Weights of a small GPT-style language model, trained from scratch on English Wikipedia: LayerNorm before each block, tied embeddings.
Each number is 128 + 32 x the weight over its row's rms, rounded and kept within 0 to 255. Layers, rows and columns count from 0. Numbers have three digits each. The size before them is the row's rms in percent of the matrix's.

# layer 6 MLP down (transposed), 192x64, rms 0.496, rows 108-129, columns 0-63
119:160086120109115078149043153180136126150091101108104155178133148036151156121172142157072158160134064054189124115157118120129121119155147095148154141117113132121160126140142100164107141143103124
098:130141160094106142147150153112133127153134144099137131148124040188164123100132099142113110092138154145121144128163119041086179141106079127141142139176035135110178110107095180079135154170111151
105:101135096102175161041077122132161149143141116165139118119117092131094134219170125130135155095188130112161120095136134137163082140101103122215124060079170163119120122126132091126146115137144114
097:143144128166128139171125145083168094127147123156149128107164145104170118134093105123128072056163065145152160079120099114107144146116070115178081120110108107132169184163115140194163091138062164
096:135158118159127148173161122101105174157131112121073093172137148111140061136099109047092101100157119128180173161105189107085123154137183144114089131108098168096207112113147118093167115127121110
102:111114167132105094165099107158075092107082144127128197116100097151081132171163127120121139128145163149133169069200142129119101141109069192143068114101112167102153129146141156108086106086171170
101:101164104091139143098147125112153125198183146105109118079102077191130124154125131086135154111168086181122129136092109127145153085129172096091108131169039109146152136155116161131151070097184141
064:078100098158146077106131159092139158158130116125109092177087163103091114139104182156103088101109138147104128144140155224115113108153189125141170124138106150099127112124125121085054135096204157
101:089120091139082091151131135193151111124118104174173170136161106166082182149047118129148138114107115128145107071099168118131153119113163090094160078103185113083169082146126116161128116176152155
141:140129133091133090094107147206139130130175142079112074056106133095178107140073127069114145137160137123135134164145113174146164118117135072148150086163090121107196137166137144137133111123057169
097:105138178117131122116186140111131152161147134102145140147131128124105121157070095107112081149165116165076119101076053178132159067115088123138145134095185108165090092185094081126118178129149182
091:155064135192149082131117137131126138149109175131094087135112111152108128086164106207169086140087134172079117124046165127127163104117064161087165115141170143117084156108101132157158149137141130
117:133110170115120105076109146071213142124123212124144116085143128169154100151150096116136127131118111124069159069073151125117115092147084146171156179107115146074183106117160143112122137182118130
105:143150134093126139171106099071093121155154110159208174066090116107099124133104099118089172129133074109171108104093186171068209108126116150152124136119109124116150131129132133201160126140101145
110:125081104071160146116073124109134123111140151116131089137033087176128130112176153122187119063081101135116163127131180112127162122152111125147113146161102151148191117109129141209090130168120151
071:136063114091111140144167102098077142145132200130144101142137090136119136140134175137188131144159147064161103104111121127091103141108079127096139212109143181174101171120090161128092171152080150
108:111099146130119188097176107143113117130152113097166129143117152121092101146143131084151122127123164186135065133114038158145150137113125169135143172198115161197089094171056113077136129119109126
091:139059044131088166101134127089144116088143139142149119100085145116106153154144108209144205158124139140091119117145098101183140126142151165115091100113152112175108120150062107170165141162090133
105:117117049154123101105130180130078145065114098093086105122155197173143140163153208150137151140119118093136129162127127094138125101073176155090123125159162134163137128078128157162085163135087102
083:119060125112166094108103177161137147097085132117105167182137105122146148083145150114088116086211081140139131058086102166107127181141121103107138152155104147192101162153144106134132188141137101
113:105124171100177171155147097094109092064180144142125125110039147114102128146153084124121078121181155180093130180069152159130143143136087193113152114118120125128112086103158133147136113184100114
082:139135171080182130161110119123141065114111127114182113108135112144143128142067200086117157100131102130106119165115112142145201139149127178166135103131138136113090107170104174098065160083055156
# layer 6 MLP up, 192x64, rms 0.445, rows 109-129, columns 0-63
102:114161179162157115154159196116101102090125148159092156075130134112141160062206116108077107148113123055097140118170105091120164136109091127152130159069150106113150125182131109105158121108149172
104:122132142072119203084143125172124151178164106069137111097087068102097187159140129129132117086153098106140141118189118141141168118158130100161079101131130106100160196135143095157108181160092151
092:133118107121129158073128210143151132139094143149138124085156147096131143147143101097062112118068078133109108163110144084134166117140175099116132095222159144138143103108139203096122074173144137
089:072158110054159110133103103096108119110099170135097157101166125142115110147092163163121134107123119151078129078090083182174130144160159097062170136172169111129129148072169096178146168109138157
115:175103117064113070121135080147126187069113131163116061154157155120137185087119120084147116108176139149133124134072102120196123148133114101122172130140147096132179115146135102127113096084155196
097:175177156124165079120107119121149081144137127082142107148111097110103132091099109082135146115142106113179124120162130139161168150062121204185167130142138159105192092071149123139193150131119070
078:115155098144100147132087109138133121158166099122137133066096112127117111162122057146104148141118154195123129075154092124041119110174192154095097154204120158149114176170128119121087130125174154
100:032151138087127111108167119110167137106136095152079090153167130107102082115175121142150054093100153166108137143160089144180164160073144116140118176112094082123151131135140112090165129144157179
123:090118168112187113087138171122152039127081139081086091163125111159151120082135130143095119124171135083135208178139117157118127098106088095127107180110117089114127137175161122124125145148115195
112:144132136054172158141078103104120164162092157122111138144152133137123167091170115151139172054107123118123138142176181129197102138083134121078096118086134105124104074079136092135170076157162153
083:068107132099128110159142077094194172211111112160122078129152110178126039107124157129162139133117183142116119134156170126130079124102146094073095146139126128111197146105139139095120143113123094
118:101139129110104183177104106166105231118076125086106096131114122123213130129114090108166141093123182148121080164114070167175140161146126104120151120052147135119148105111126106129136125134151152
110:172142128110063174142116098085125127197137151128129072188142181160165142168111131147150117110120105084105142131139140144105114070089153170146058122149141157151179125148131058104102120066119102
099:066199144126125123107094118125126125153093163076083099142106088173157097115125130176169128071194118116108074150138156143136158122124139224181122107130094125103143137111168101124080153132140088
076:070126180150186155120111187043143138140139102107097108129111139170107109137137122080058137149134146146056094137128173084102132072147115171157119079164126071156130129130139143126134146144182137
108:153161128187154171112119108152108137182106189138077134107114149196136131147121107103190163172120092106146116126144059119186118138136124121132119104147125106068145113137129067097092150067064102
102:130109150103119112147146140112137124151083077112161096128088108183157136115137161120150097127087139155105147079053071128107141159084173071130131090147134221110168105140157145079180124160165155
118:063095149123143131118100120151104125178148162061084072130116159152140147115160079066151100086141162077106134152073112106129182135154154151115118164168177205121132091144165122136157120121102094
091:171130140151117144112115079138150163112110177118098137117129115135149114188110091048110130152074179152169123184159181095183138082159159142135133113153138104118131123177093055109093098077125167
106:038107178125144160144109133119040148100141162180082150087112160150130120164131158161154060118177119102127110155132144181134133154158125111077126111172119117106094132111127101080091094161092152
092:147115063130119120111122152136092121119041172062129132106140127150139138085144109160128085184078156111122097111128137121181183142144117075179117174214125167125112118130118127125179162170115107